{"num_hidden_layers": 18, "hidden_size": 256, "num_attention_heads": 6, "num_key_value_heads": 6, "head_dim": 32, "intermediate_size": 704, "vocab_size": 8192, "hidden_act": "bilinear", "norm": "rmsnorm", "norm_place": "pre", "norm_eps": 1e-06, "positions": "rope", "rope_theta": 1020.0, "rope_fraction": 0.5, "qk_norm": true, "attn_scale": 0.177, "bias": "none", "tie_word_embeddings": false, "parallel_block": false, "extras": ["local attention windows", "attention sinks", "capped logits"], "init": "uniform", "init_std_qkv": 0.0334, "init_std_o": 0.0, "init_std_up": 0.0334, "init_std_down": 0.0, "optimizer": "muon_variant", "learning_rate": 0.00941, "lr_mult_down": 2.0, "beta1": 0.93, "lr_head": 0.00634, "warmup_steps": 20, "schedule": "wsd", "decay_fraction": 0.479, "decay_shape": "linear", "final_lr_fraction": 0.1, "batch_tokens": [32768, 65536], "max_seq_len": 1024, "doc_mask": true, "train_tokens": 572800000, "max_steps": 12499, "dataset": "wikipedia_en"}
Each number is 128 + 32 x the weight over its row's rms, rounded and kept within 0 to 255. Layers, rows and columns count from 0. Numbers have three digits each. The size before them is the row's rms in percent of the matrix's.

# down: layer 13 MLP down (transposed), 704x256, rms 0.345, rows 77-111, columns 128-255
# gate: layer 13 MLP gate, 704x256, rms 0.292, rows 78-112, columns 128-255
# up: layer 13 MLP up, 704x256, rms 0.292, rows 78-112, columns 128-255
down77 103:065117130101105125190160142119084127135127112095087077126153095122163106127082133064060095158053167214112125101129155098109142095173212139135103106109135116144097138126142149177157166151198159111101154149127095096138122130065122148167188074119123110154130103126115108173104185175066122156047115128112168105137186057110114100198122073124112156103112109116104103157123157128076130157124
gate78 102:146091155157124134139117157102210148140154109077129121128146105126155074096171125092088131119185099175062190124152129124130131123060147157074135093132143126159046178103145136157177141068149127133094092123142116059151138109172142118122061152121119066134137110103112149149125127118115175080159124174087093110175100182140116161057148144131130095057155214160135101141121177136074091107083
up78 101:155157134133172152113142078157130123134151079124108146143139080153123125125118133141076116059127194114165121137135164105167065129089189133176099075137140149188152151103165119157139096177103143242141149115126116126089171142063102138107113103239110115164102156146146175167094140094157110162125103109136168144134125083137059115120183144127153098131130057208096080122094124136191143198114
down78 100:125158158098132098166126163122194158121186103182095073165142123133148140101161151167074123113120101193126151115155132142129120117059138099159111109111110094163086097158164171136169086084111121086133119198123122159094162143164138084142100123059117079183144098102087099116118147166169160121123054119078120149161089115190072146083114137105164126127171141176167170162070174136114078155118
gate79 103:100129153155178161166119109177137159143098086159059130105153114154186108116173142094111176177101112088192131155110152129102138132163115133078133132157133126121131112136101083132148188137080174100150058123182195171122110093134116147150125115134121141135105132130136150102124145133170143118115124142141097091098124177089161102177189146126148104122117161141143122124186111156160124139129
up79 101:168115117096143099129126124135157125112124140079134140118172138150130090122191085193082137122166197174084132131078024162080074171123033159100120122098134145166166122112157165060176156160130189137089128136176107164083150134119147158145181114114143165125132159130128123084133158078101102187123136150129113136166114158121158093097099139131173115162143109112129088123089088134146101105131
down79 102:093128118128151126082161146165120108133184127139172071164111158134205098183162125097074145122126171112084154144156129120167138129158119060148094148164147123106127093152079092133108118073099130091087117095143139116207108146122144132062157098146035175096137109145114147157097146109140150039116119114168175128122122115178138123119212144095138153117095065171125131176095137106122135112144
gate80 100:150155153110099135089171107122109144105112184092098080130098143078107156107103110136103152124197121141134087139129135123138108066130134166089124104135124119227165159096150075147142141127112147126130158182143116142085201175110140118105112141091080091104111146135100074143222117219150080198164099111074175159119154133104174136159148131130123117104126162166131129114122094186164113101112
up80 097:155105166167151126168127164137137145137087127170162155124125118133201130115092123075107104118120159098105100066108177102129121098179155086154135144129131131119087152150122198163152147160168119082057097171161131168130092095202072109169124140136064126131126124181110132161164127142096159156130158098154159128134134130083097121094114106168132147127090098149182171033155175078070151138088
down80 100:076116129128129145207140188127115142157098106133132146135110120123088118155117166135159123187134111084074141114117104157123157129164124108150137212081163129083091077129102141141168126138134148071152099149150126135088124107080173159128160184129145121096177108084143068089123153168096146183145056132147114194095122092120133070141180112126165131099110113112089135118119140099193189099124
gate81 099:101155141133109149163165155082127144159133097150085132146133113084121149099172183135158134142104111135066077064156107144146126164117139162166168151124139146144106037076089185082082076122121142111151102118112119121199127120076141159158094178116130116129116122129096100100150056094134139106137126067161158117159130178074193152166152185124112140164149092126205117146163143111104131181097
up81 099:164112105098152119114147128119090199124096160106139113165119145114111128101176135144172109107111150155155104130126014149137174145175125086169128123109031119137081141109112142122139130139110122128129097153137115084154104177136123119121136134109165123111080136170168105145141103142115138134126107116113161089102179108164104161100172079096173136139081172140132158131132057160067089136127
down81 100:175171122169167115067118091100137148135053106149096146130130136145164109101154177071110154141115142100127119148119114164108156130093148156142124118123103133168099079096096113147092106119134128140140128176077146089101092204115136071165172113158123156102137114103079130108103132142177179087141061057130114103136166088133112111113168108143099101092063142078073145178199115157131067091123
gate82 101:131103144093123163156069151119161163151123125098178173085142087205100103127079174127148135134115112129188116154102131087179120065131064120094104135154126153154108148137148114119124140149151155122150138080087105133105145099092094107124154166112184110075140086142126147123147148134155059174113128115129182100078133091167047184112148169128137171107200174176109064088140144113197141146107
up82 100:190125068129129149075154111119144130098157159060148150163131126131132112132076126100081120107168147186130085075128104128160159091164098115148144191170103173133114149117153163138119103133185119172087113100132143086122133074093118125116130161142118171147106203199125152124135057111116137149164181126128124147152130189171083152096101150163126113123223158091094116091165135136179118061127
down82 096:156084129159106145138100154151150091123128137167090113100139055104157115113186143093108132092095182113112109147104144187145150174095121101165167155146129096138143074076077078124120040152141063126157110124156117085132064150153130119150157115130086204103156100074082105125122103099153217104112133115165107094108097132120118133110126170158159157153155165189100143098145179147170118107084
gate83 100:160125175103114121133136135112187081135194146096067170192180161159168106111149153091100125090107200113142189154125109139117096098189160126094180132154143144091146122122139117128124138135152107095206108110149173098084134155163122104102115140121132108167147115098141179063108105139125134118078108107124134126209094122111125142073140132157131105115100099123081113082121077103115111175131
up83 104:124090140179128140109111176079074111136077121134063113102135143122143120055133150145120149185116074130176172077174131164093182147088128118098101162146150130072123137086116105165118100122184154174107109154135131103101177102223131086152123122133152120150135164080084131153139134088125136150132106088111126106112147099085111123105123109137146131111156109104155130042134094158149087127197
down83 104:108123096084167139093163120107097156105122122173152114097132139145149122105096115150154145152161098150097070076125155115136150153119120161178138118061165129087094138120088113098085116069123105130120182129125091123141101136094182122160124218146123167127095191107148077106191147173168048161110094088123137147121183088110129131136081142054091082146095147098116092142172128150167147141171
gate84 103:135064135103163166124099216137092147129126121151097070124188144062119173105133161103126180140125081152114118161123107106107117081161121140139126104077154187107115123222137095109140082125103135142105080117167131149126120126173098099112140091093087049134122179114149098150114118104139090193128147126123113129170127109126141118121121251140145126140089135159111116136087149174117094155089
up84 100:115137143073065126156147130131174105098111065066105117144143149131143077123127131151130182132120149098135128062122187136155185150121127131123073127190148134124170114158133119008163148130134121145179151119109080135113167163135064162147173135112118116133065090104098114112165080136135141080146029106143170120123143100088139175165085104139125120175132139112143123161084136131129160139205
down84 100:165196134118108197137161104165175149093127081153117126140156153150107107092093060096154109089103136186105054122155138127153074154107139163068114132105170083119128110133122135127128078141083158124104158165134073082128131125152114137119106054117126102112062105128142063183174146090178135167139141178141124147160118118105070133109137159114117126086083119131137120097132136168151169127107
gate85 096:082153136136137106196063134128161081176114110121104116129130114091155159093115158177110162084141090140127193154135180071129163104120117160143138148171153142142159115134138172131128126120093144159110130130124161141144125195108131099109105090109143096087105205193114060129095183144075109170156097113111154214128154054120093163102123141133120133098135127134133163110090082081164153123182
up85 100:111134147135156149138142103128160100138143175153093134137143127079204129099120065152140167116101112132093088126207101112095082089157077106160131123154137140162126133113146163189146075129148190154112131079121117105140160125125130053128071101143109163162204154088145169088114096113089169108151107166118081155085161131160152119167148145118190106161132115154127136136178049131116156073146
down85 099:171145117126137132143071182107178180159122174176179127096164140098101096154094131151063102171132117130104123176155078179129079154145201100095106143131159132143093167102086103109136160210083123139122144088149062166143162117078141134135154169090160093106148075128091132098119152219131164148122101146087126173161128080141130191099118121123151116085156160106059137082088157124124107095136
gate86 103:089092125183219146101104140113115162092163114135149094062122102118153122125185086125151155112104121091135132132151173078106149113084163110178112164172162170119092084069134108177084086110139109159114141150110112121146208119145050148146118181125154138133140149138148159121133132116100136134157120153120142110156092112116169106106170132063138151149150121097121137175166136132100151141181
up86 105:149066121142127164106142172116142157125093182096161143142120114113131146181129153089145119105127168163142147201137159154093176183179142144068136132142092156198121126116180180070144124185108134096113172099104095119134080112130090159173114128137142164118000161133137191122155068070111112116159156134085150146135160174077132166145145096138126142085110053195135080171126139134131125087088
down86 104:130145134117085135085152098115120141107140101153154089116116147139101151138179186180180129145142098112125155155112094072130160100135132066063134136152174149159095114124119167114165199140139129087174080137075153113138160110112123083164114079166129130164122160219135129122122097186113097097101142092114140144121066129110140177143130095097160162133149169090107120169164037124137075116150
gate87 101:118131101139136113193082166238210108120129118129119101068180195100136139066136108119147152077156185123155154115180124182138169148152169198120116119175099109123131101151128093113105128134165134056211158088076104152188128164074122123153104148100161143194141059085160139202114086120133187152124131133152135165186131123125138153109115092142091073159144167148125096108126155162099165102148
up87 103:135104176113089128113143122145148107135140095139109124117142134156117151130167138139112171121137122114116113111083113101160153102125103153067159108112104133141124068145121181128149135118194222133168156122124122218112111166107159133144058088127131045071145154154110146151142126151111155155186162109157123141070127138137109062132161133078127133147125109107129122089129129090160114142131
down87 100:100125084114169123137107221096145124179096142168179121098097072104111146132202167113133071112153123142122116085108124172135166116159090146146138153127138121073137120140087117151161068184110099117063174141140155130142141144178146143105145130087114093093083086170093116091121134121169129133084103201112134086098097125110118087114138158153133171139122144112154151140144095110222118205087
gate88 105:158101131093162165137093117133131118142173134080133098083148085092114122114149123177149084139103170134108103117095200120175135085085088116174167146104083096132177100077124066148145117099083116150172092071152204171158094182110221127191117075146101081099159120155140106134118140169112129137124129145079124166152057121100093137113137086122150119136146102148117081141129104090178160160172
up88 102:144108116138107112111088102097166155171125136137124134101162091109124090183161106070147169167178175100105102131062147121074106155101114130129107206137104120174088123134102113088149126127093154147158157135141084099191097142184084199097125128098128141136096134135137111132122128152118118162183053105140146118080146094142182079115081209071086129071116175113132138112096136112089083150146
down88 102:083140145139098124129151170156125138077098149112088086130141118170126164126125100138158127118118151145103096164165095115149120098086094133159116132134104153157163138136153139161121147094158155125122104118127127140087130106166112145172039091175182124148135112117061144152038043121116128141080078058202170158095123096144138142118152145115127209115133104147129138174127150148145181110155
gate89 101:144131132116113091123094097049143171165138124113145196186103163164130138146100079139173084112129129135118107130187100103133091132168118161147101129141170084147106119183125111103146092167146135101164128150101110145200170119176184132142116070158132163086138112053142149131088072074130124125079129092114161089140113188107119104144116130174096137181126127116154163102109137088137137041091
up89 102:090137133141156093095216121136104105114104147127130141118140141124113089137152108156156158136105149112138116128146077133139155133128078098105135128169095186030138151157095051078136090062187173092147108157102151129160133111117108096177152100172066142114124157132101147118116178089130077126080142158127170106113162127079083151094118117147096096134139131141086141121143138145103115074100
down89 106:131116103134101170102175199152130126139127074102140098091133068146156096141131152111084136184121043102128154126096139188089139162110072068141160136116149134137122121094171143069165114106177120127097093105129115133073105136124132102126111093115112105130112157166078151108136144175143155102174137185137145156117182118128160118127134118104103130112146192145058115174111087150143114193180
gate90 101:096135124113101133103116103138138041147100143090105117139094092110177139147096160144076202118091160119101141149181165098132078149106063131120154144110203121126134105057081051092091154136140125179127137106131164159124158146136184136151114185157133152160106119116132114107125120100131189113053121061129125097128141116108111146103168125087143174157082108124164125122134122115127138147101
up90 098:132098143115189073111117136106186112066148211137073172204154123136146114118149145142135120100155133148209117146068110117078118089150145102146085150113133163103186140158106126068130087140144101135137089099092129159169181163129126133147118135125111120158151146174127140134128133186124132137121154097128182127131096088151178111121131055154113114098203102144108070103131162112112131151146
down90 099:048133123165118162148124156087153071058189133152147125133198132176143127068101051155175155084082063093134149113170071086163170049121136142112134066050120155130139153101145108145119131110102094176161137160123116126158103119123109162129139145199167116094135131179145180090124085124150133137155162140075121142147110133107128165176123106133139187135113083168167131099175100119106133114157
gate91 097:118172094132089156149063121087140131164144108070117128141148119077065120162146160097122128149140084128138084114154125134162162151103142142122085181144121105091120135141112057117103161138113101156187084048111136141197195161141141122126082177117140095096153117073090125114133211124138108105168104140121164134120130146111164127117133129126117127160095122133141085107166086146124148049143
up91 099:090111102192131138164070131087184137053135091148106088158100198108082144102158102144092095159129096119109084085108090124110116162123154144091095118107127142174089112086092158117157160043115120110113155053103089185129140131133136141113108100089134119159153083098156092166150116125068085121127124065129176144162099126169109142104122124057177104150098150154134109151085137178124160123162
down91 102:118146194093148158080143124063146157127127096159158120113147177157127077140144199135096091138099124160162090095173140134090104118073107188136098149120061115053130114099083185144139156178164132196131116121186129087120121132137104138114198123115151109131075064098066146126155172131067133134111160142067130092104092133146241138178105086151111131083171128126150118159130050137114127117118
gate92 093:118166100101090193133064145115083164136124093084126160148096134099143154183164192135128150119141109114135155160151184147147121093145164157092117097121111158095101159068103127166108184169150186145072117075096145080162056140080171098117062110092123145142148119130101120152162119114129139153171142159147066205158100184138126110168123066157126194161124127151090109137161158105119089096094
up92 102:176147123126084117151132176112089086152103155115161140092095123147136099123171121161145143148063108092116193156132099165133151128119120111099170180154132104182202173106090142123184076118163152182045090114195120131075140108153110082145116146096129088105135121112117097185125161104103085106161138166098140199171148113143046125133156132096106105139168089143136129116155217133176114113098
down92 098:123114162091076115167182110124180096156108110099132137071178113139191151132136085135180167135135102118188095116134110134103119148190103143135164112134106137121107108124067107081145098105131150096050151165138156101110129057146146074078156150176161108207076178096160106096149008065109148133112151138147137168119151118101170092126093164113122155145188113056141116108145134120112150166191
gate93 102:123160169098176159073163087113045112156148105114103171170138125129056099151084102186090108089140091181152120162125137127150117151237145064203188126106110149155132091171121106057163109122080126129113148196176111114131128095134102106078130116081136188117118189098174142150138107117165108149097122179172109124163172167160160104135095115123159061064156121094149128081088179136097118127124
up93 103:151099122147088155093089114090111167092124083111099158119167125123175077124115143124128127116095099139133120181119161085075206169211092173170105127084054098118126106126188117158115079155118133144124122120120117126153140091111135163133173110070132154094114121165129109086135143108144036083162165132129083091112116077166072144107151133131101104134139158103132154139226143107148163112157
down93 108:133097126156113138107098129148179138099111104187131155105140136101186162137115148128080115137141103092179126103141134184130149149137111196080099104160090103161136105141132088147122175117137055121138122130087082185135114104135131139135069171062150154090092050111111112132059115122081118088163142135109076124148150135101139160145115123199141116136114088158134150101161132144097135095101
gate94 101:079163100121143103159155123058135135145101103089109142106134156115133121126147142109105140178163137145148076132143112136109070052048194145100096145128102127137150108147124117176160158135138134113084146122103134083123108208076106097126093123116137142114147132148133140120113113080134085104097087206158133061125130079178100144161106154126120153180162129135126171198110165170151099087154
up94 104:144109117116111141118158127149092093149098140136111079180117096167137136173148136075129169187157128090162124079113128070155071122135129126148132155139104116103161101135186135128092128123138083048149119079126136131178080142042108133177104168123131116076052129108098131108139113102141154110112116179135108146159152115156119070125174185080127161080134106147159128189108145169059085087112
down94 103:079209114154172082145149080134131132190112043121100152147118132178131105158112149110109155045099027076085166130135117110144107122090087088155133142131145134154167134095192161111144108099117119162132086120116136099104113193126164101100136143091139121115115096134098093152087147136080170173135174124097169104126124082183101135130149164161200088068180118159119140145146104147160146143126
gate95 100:145080199151169096097133077067124111145118138130108133116151156174154099129119111111105162172123128170118135146121149112095150042117114099150145167191091170127123116131135117098113124129172117120139136151108144158203133134124161109131156138125158056114083170174115121125134105196101133160125109105134089174084149172154115176135149188133128166105067153064161125118103173108093111154123
up95 100:176120149100145114144181104111197145103126129139166135184162141174122143161107119221128103091156121136155098132120132111123180169182134144137166202090119104160151135106106141088114119121134148124143162146118135107066125149169053166131140136128176109133087121118067142178097122167150098139116150156126116203099162184096144119192089115156152154088085151149099104087115124104114191116134
down95 099:138136150125191175087101168065156136137139125108117151154138112199129142083120184107144119164137184108086148119126165158147138150210161139133114129139141101185116094144166130181021216094154145116126130131068098152112133142120137165125162106116135113140090143204169098135111187179181120099157164120116119113134189158207160169170204111113146149124099110135084172129156161086142122135127
gate96 102:138168097067159093126061127140191143172168168131133129171126091166090093143110100146130110087147075106055117142126058139127178104109133129112152191111082077135190105143191086132167088117090175065113128155155089119123152114117165119136130118076178121124224121100115143170139129156085070121105142110136129098189123150144157152108089077109178106106148160124107115092135116128122090167124
up96 101:170098110129144095149128078094059103129122107154110128119143157071161054106131144077093103142079129106160125134178108064126082145057111064127099107126157132139134119089077122160105117126155156165153133127147174154115134187164106117118077102129170108119079119135132090077168132107144130117132102069163105110102115164167163130171125121103097166114071129093122097132069094121186086104171
down96 103:139178101126114086131095137160173165073116139125114203144100157079113069073144109137159158140146159087091115096156139113121138126105113088149163161133087114145135163097137108183107116164126141072141144136135123204152121156145167107145155136133105156110132206174145098168153143196149072091170125089156135084156134135139149158190135113155156121163060109157138111136111151130111113133140
gate97 102:155150182152089071125151134130134115094142103161155141120103115153127140150118129157126149130145105122175125188115135110101123117138131120073136125156137145175075111132100124146101187119137153060105161190122107171168158087099161094095157158089140107134090145135083111120057172109124091111157143102165060117175111052126127105115151120123157172169164106156136132154157157138150111182061
up97 099:096122131083069123153135112105123170143093058189119129141189119135123115118172105015152113163128061127114145135112111179128098135060132148073158161202091084134110127130145095153100080129113099112171118040144096145186098095078118088102130133127136182098159070109124123149096131161143116142091123144103161194118190092145158140156089136088127111167154095180122132114104161118150082035197
down97 105:154144203107090146119147149137124142129082081150173172105134146123146156111113083094208137167155171134166108194134131169109107146094137185107120118133087126181083138151156128078087112128145133126166153105122140178100133079054100049114151200133070169130139111122107147155081150086124098149077135082093100172189143084097109180201110076087131144073182153148158121118076131168108083109169
gate98 100:104118178148106137139099111113176107153108162156154136137108090111130150128086103126144185148113146144130068176092124166143126122148119121133177131127119100192144080119161135096152141144133121089148151100191134111148173165101167086128129148122104135060126189130150117173075097068092142096178150168116077083111104063115150153083124198128136108122158169212186120123070109166105162135177
up98 101:104117103111103169162150135056143149135095185104175071134151118035156181073071104139082162131178139113142139189126135077120124188091101121138117133181065091145157141130150156107151090148150132162115168130108146092081129116073122047149154108102144099067177085105107037161110135121124090127131146142183160166123158114188155115156192115117080156086187126145119115163161122088119125153153
down98 099:135108132160104133126079097103098079191112093127130151110162145143149129178090225162144142122122151077169132108145160145121167122174099102169055146132176215152120169147126152119144121123125080056136191084151159186101147153141117120093139100166104170131103106099093166167088115125065136101104106097097154115113093146124130166092092228131159135099092127214181104075141050125179130123147
gate99 100:077174138101165103094086107106092090133135086165098151096098129108139079160112143155186163160171106144146110167035135089111126093085127130104150168099140125140149050185143095176068121092131111046089160136080119092134062101096152110173125106124183128120098062130100113135130090130135164083110072130099115129081117141140128138171165142142147207060170061126160172175069079071140160081167
up99 101:134079135124160063111080171116089182177130113142187123129141150084171123085129119141103058118116095095162149099109180091092131087116135120109181082135091126137097088134097100130103131150071101112135109102121143160182113097156159174156115130115091078089102143126122159089166165141079105121169114125178079097129167155166120169093120095131168139060145085122169165145148127123121135083128
down99 100:110102177098225145178148083114166097149159138073119084157115062085120092082186132140162121143103120156177084125085134096118107091162097131091134096162172104121140128092139164079156127185106082149203122140186124166126122158136075128141142107161107064172088134129107106112138126101108074112117119137083112164067155164077118104162141136105136055167088164161093132101176088127099081084072
gate100 099:117155131114161099126104071145104128165152121109157048117161120144095129147125117097115165138114128096116121189149106148142127104103150121133166106108064130136151147154075102080160152101131145054159147160180100098147155152101160152115055095054129147123119174123138089086147087156191116185101135082135070087138134118140142092105137116098128155193115137204136111140139117135083065161158
up100 100:102131143095140089135096143132136102087096141089081149184078143086112083074203109146115180077173051116143111112109087099080110161128110178138129183149079212150111126116157093141134106097109121063157133100107069083130136126110128120159108103089098148163156073158117106129154188107093107096182088071131094146100103140189148144164104105184150131104169156113121163127145122102166099120103
down100 100:189148107123165172067087072131151105137139211112152153126188168159166125145123073128101121113113127118124107102172108092171103116125118155152099133176100153125106143130147142123183106169120144098121087124112151117136129114173126106120101134080112154105113114155136104136117130099145052148112128115145112128154167160101096028136146128145138133174112111144116146135174109152173140083141
gate101 100:127092140114132077118155104148142139171195119123169120125136093095135128163080118150147093164140100060152124074126052145106172131111139160116094140138081063149087139107132105120196123171147168123078131136124142076108133190183077111145154088108128094135107073160048180148149139134084083102140126150160125193156165126124117105178105102112088108154119132131121162075161148138129157141113
up101 103:127140073143103183070130152127178096084131159075132159129103139092080091175117145027120090112099089123133118157064145179151142168165083180102158110145119079121164133156133133115100161143142085112075121076096132123163107176157130085107140196095137136149050171190134085140040163110178089139105127117054123119131143090149086121152088188157129142111098135118186088126117120120086107149113
down101 102:119158121131095115166150117179158068100155104117093121157160148135161151117120117047142084067134157141124159194120128094140077119123112121154173148091112136143186101093136123137111103140189108143149129095146083131107107152142111083143134126133128123085103136134102102123066127112141151089164162174122106143108180148133154138151137095129149144113086171173138186170154104148159114090157
gate102 100:138116103096197170155171139136095123185114108128121126147112157103160110069188117098141128113165113088179114130100098149085152093118113105107126118153099086114097119080154092111157180126180176124131153139187209146162088119085072119161101163112144151129160098099119130104141157134182171082106122156056132134152167159179094135088133153046124039160129148122151090138134125131103171149158
up102 105:106081065109186073133093107110177165144112121098092127176103108129103118132147137167118132199093095150119106085119125070180120123088153136139134130153146089114143149033112182073115102141134117158114144134092108131125128120129145102092125132086123092042140091112178144170101156133150110180085142143125141081146118173203135149125176193148106137147116125121126089144132154127155115129093
down102 100:128129116155172173116098083127177161171140143079133179115151119109082114138137099163147115159064122152139127091063108123115127106115095114168141140199097138149114192128113131107115093119160117184126106127153050186087135175141154182165142103125140121142099141113082028194112142116075086133107147057150133094118117117216098149160167162148145124165133136195107181142147173124167138141125
gate103 103:122098132100153150163124158149106144120065105160145199221135120105092133222155132046096111114121118103179094101115150106132119174106100116130069159113148105122193083143170160155118133083201091079128093184108120128083084120121159141074130085117067120139127104096116133159069100124087123113131104120142166095097182150103168132131133097123135128128138130117125119121180152090150149202115
up103 099:164103140137111083152123102069043165156140120117172141115153071117091181112150122184133149137114119143077127080196121151086121116172155119106195116106114131096078145108100142085090171126097116095174155129160106083068149166107109142130150140130180123179141157127122104117155144121116116126133115073076092092116109177104143106125151173102153152112128152156135168124125130148106143064130
down103 103:113204147098114128110140197117083145124160162136156144153130096102048072114152097118103134111163165166178140112142156122048115214045122185168135134180147119000083094110133179165131128103162126104093064175150165162072117113110115069114112143105138140156130135170118165130099125088119156140166129137139167083085152135159104122146090077196168136072149148129133126077139096046183146157143
gate104 103:118103146113155137105132136100089170166058140141142112099170120127099124136163170120169153173159120107137160150098115136119170095096081161127170173130174157076136135122156135089092130153128166103128178108136104127133155178074066133121164106147145134088126106149125132000137102156122128105170169101194145104130089074134167074135125146134153160123092101097161158138109109161143115138178
up104 108:127184086131125176141142128165139145059161085113190095119138127098132109105132106143112122145107101081148150113119163090130115099198086103163112127124171119125096107136138126148189166170114093114058184078095104142136150149164111157113148115161190146147156168137124134138152122126122093144171102126101078110089153086123112171150155122173159193150137164062096119132152124110113135179130
down104 106:117153149078140154138080174097149134056147132072108136184134145127186138077159101157074125136130120144094138124102126076164116112159164100169163103192137120075139146110089098124165163095131134091090205142068163097131149073104118158124105135126100187155120185126125103182057110156106113153126101118100116083166199140093103175144174124142137127103194168127095107117151145140090086131149
gate105 099:157076092153168053179133141113103161127187153161172166186147050143104151161150115060113124083092180139134154106139139115148087163170139156184127105160067141132207123169174156144170178165165110116171092140082107096083085142120132109113163109144075146156152191141071102174099161112109079158110153125129126141131142148131150170145164150119147115137133135127100149134142062102091156112074
up105 098:135138138131111105187147208122153159102092122123107148102090125148191160146138100155207114065122092121173081135101118135151076148112099067132141114127096105114097210143156167109132067171122122173139132084115080148075148143119111157132109098147091172179116190054143133075089146135126143161156108106113111161105110123130136122137104163165163142152128128157088143122153079161142091189134
down105 099:065167106124151137119157119082183083147114154141150193143102103127122132141095118119118150072102102148148103123128081111154131147190143133171115122179106135136124127138121130121125122100122170167150130102178133137107083143134122123098099101083154142134092129094171120101146210126099151175045123088088062173077154092142106076098177110174151120116128150191152154132127083094098138145096
gate106 097:158125193154089150157115106123157105134120172122093092143106058205122142123115195126093118147152176129110102091153166207157090139093109153085154145084132142156209151124076142145145081106154159129116103132120112080106043094130161098135137157185168140102129130084161082174165128119186085217156123145115081104120163147178150163140146106130063121155164127135127129149111081107099083128108
up106 099:087080071152098134116162114168094144050124187111065137152123115118145103103136048187076096183122087141161152097130098103100109100167128112125125179154080172188136133139160115127165158163105135156088176143129116196074159107148099117191095086134103068124147113124088115191093106146126113111130153168121129099101049085194080103160067182141106052061147133150147127114134109129161159158127
down106 100:135169126084121130105132149148160163119159126115099146158133086182118098098169183129109171107105082102158120172152095112145135112141196097165143138096155169155118135134114110142128141142118138157137137125142135122158119142163127121102164120152101121103126137132127105161179139137112055082207157125139150140228125095152131073141140100179159149134115121132063143199173112084150139178135
gate107 103:106121085174085155169004168098122082112072176113164118106117090123188131148119127173120105113156132140106112050137119136140087124130188094108125075121122137111122104120138093109127144125118203113126102119114096124131121135132113126083111190125097119140096151145141160122110087124140136140142100077087131089144126098110181107131124101208120154077132105173098121131130158094150125131148
up107 101:140099089160113117122088103090185175128105123053127086104139135095091147065197138129124109091116129105144100087088122122155149120141146152096109103183107132073115151060131138128135093114071129110116116131080145097117133107075080120146154064109158159176106162086124215134143156115082151109059117170111118121140111167098154116168134173110158127117169127166133170140121165177130059064095
down107 100:168090151108131144098106129172085175131034119103100079165062060211117164134149195168167082075071125100164081121074102149161141140091092166104073152138093099132105120096089127183135085118138151115094119104100128124155130101166131157126136128079122106138169111151134144130154097049162141111051141121085121138137151139116142176082104089139111136127159123083157079130093121093111169126204
gate108 098:103168109210143109109172095093094130129180122131142116125144079118137153120064129143147092110100139122130103122132075108148184113104177109066142109143109100090135128172141159091074167166183148098165155122110171159105119172172137122146162115117123128114102117157073167132160154082164142117174178169064126138085143121140101181094132173143105036090123146187099198160202126180098110076110
up108 104:172142143120145120143066117110194107113139178101131158134110118151135092108131175102165151123123062086134129085132148162118157143144055119158105137105137115145149096130088132144175103203077105124198121078124099138147120140119117117101147192113138122115148113150109049213122168097148124121078101099121141101120063136056135163168098093073178127105108149138158073122091132107132109074062
down108 106:110161094108125177114110116152130118159202105123137131125143140133151133111169155116127115119103145159187126207127088108153084130077164118145125113134113163143099158065134169073160198063116143114099119185107162092098180112115093146119143090154131143149122140064173126100112090158119118160119138140186108163144191095193135062138156105077112199184148116112085121144122155080157142174177
gate109 097:166176075158159119206159165153143166169073164109130154118120114104106074075122071119128124146072130188162108108095141103168081111160088161091103133125090119058176115201156074135096167124124108151108149114124127170137096117122129123117075163093154157163128165084123163099144150157185140150158127120113119121113136101144125149130120132094105144116147155136162144074069121116147115117130
up109 099:126117152092088142105134189130070135154128101095192115092136154154198148144107158131132102094128087143074130160133126170167135089086178110101132113092116061127048140119130084086150093122165117131146131143137156138103124116078123188125082088093158097133159076089121134121140102100077189127136112115108156147071181132127119172124126131169116074166125121158123128035161124111121110073122
down109 094:087067215117103140118137194145045065150168189127161168115097129131158144198108089124130103071125152151067156110182089084125134112082164123148174120170142114134105181111113098069177116111126145157075088093170079147139174086092117143146082119146155093117062139127154098107127140141097171132130172185090101185131140119117154101039159176128140175107089100122108120063138133103085158115167
gate110 101:115096156173143159148151127118170104139155130182153175099079056157133102198164124145079209100118071088119114186091160098137128106163165180200144095107141107088150138170110157096182111113100170085101112122074137154170120109154175166105121104212161157150095139060132064118213146098120169107144125110117104135082123121119107129139085149133151121168145061131081155082159110148165101167114
up110 103:141147122138138120110130119118102167135122097181160152165132125149165141100210139119113067096100130175138057176159094099118145082126139141107140127118157179094128097155097134087050086123177148186100196123134107097151142147132156147112094080090138123109056119165135128116187097126111163143129162197138119081141131080094103169079115130144116125132157130111058076131037130116107125149117
down110 100:176121129091137152131144156113065172118146099098122071116135184090126121126157174124082149111125158136127103139168113076160095148095068133115093159108110100110085165089084093112094138116082105081134108230119170086077160072091093107082125139084145122104101129150139109065104124171105085150128121135137117110134129135168138158139158148129110144126119118089138131079096129104138086092170
gate111 093:155156124195139163122063124145121107159096111132163081136125134136104092140136131072105147115115162134122130128135174190090146142145126146095104071149083079157164126116133140094156140117055198114166110053131096092104097116098135121142097083156106124136113116178122122103109147110181149107169121088125125173086137177103140120094169156117170103147158154160099173127148085139106097095088
up111 100:120144122090147171103061124115093186163085149109154167195097136173144129157133141118164155144090089106180099151142139123128132169181129146063059045134130146130140126147080170063129095170136151073116132109071133139075094123115146104104160154066080174112138150086172129128105164132163161126133175177109163167071138159051150154102139117177080171169189182116136204121098133096150109116095
down111 100:057132083201161087151094142127124130128123092163080104111114111117131088115095142143035137060159093142124122086076058169110135144124178124146112084204113121112081124077169136186168125093127094152096144113128126169129116146085112089170076118184155101154123126094125109152162182164165096159173160091181061084153171105130108106120124132094083114154131101161166119094131125100087175154184
gate112 104:124116142122091152071133037110164162143157164127109091140162125127174114165129162052115111177163097057107179097097131112119097130071145078119125127083153126149144122111138085101138172104108114128133095133123106160121128104142140071126150222134143163141171117156104181117132056085124198165139111132165110131153079110205169113118127213099089113060207102154076096124145141133150112129161
up112 100:166153089142158155175150093077115195163119107126063111143121143146119143099134143119140139158183138103095142069106111209153139150104101100164147147107149112123118109112168133151168095096162162144188096141127124102192108140140075082136138109211123115116109087150174079130096124111149117142184155088049110098079188139039095083142121140146110075134103175134148111142103064083110130147139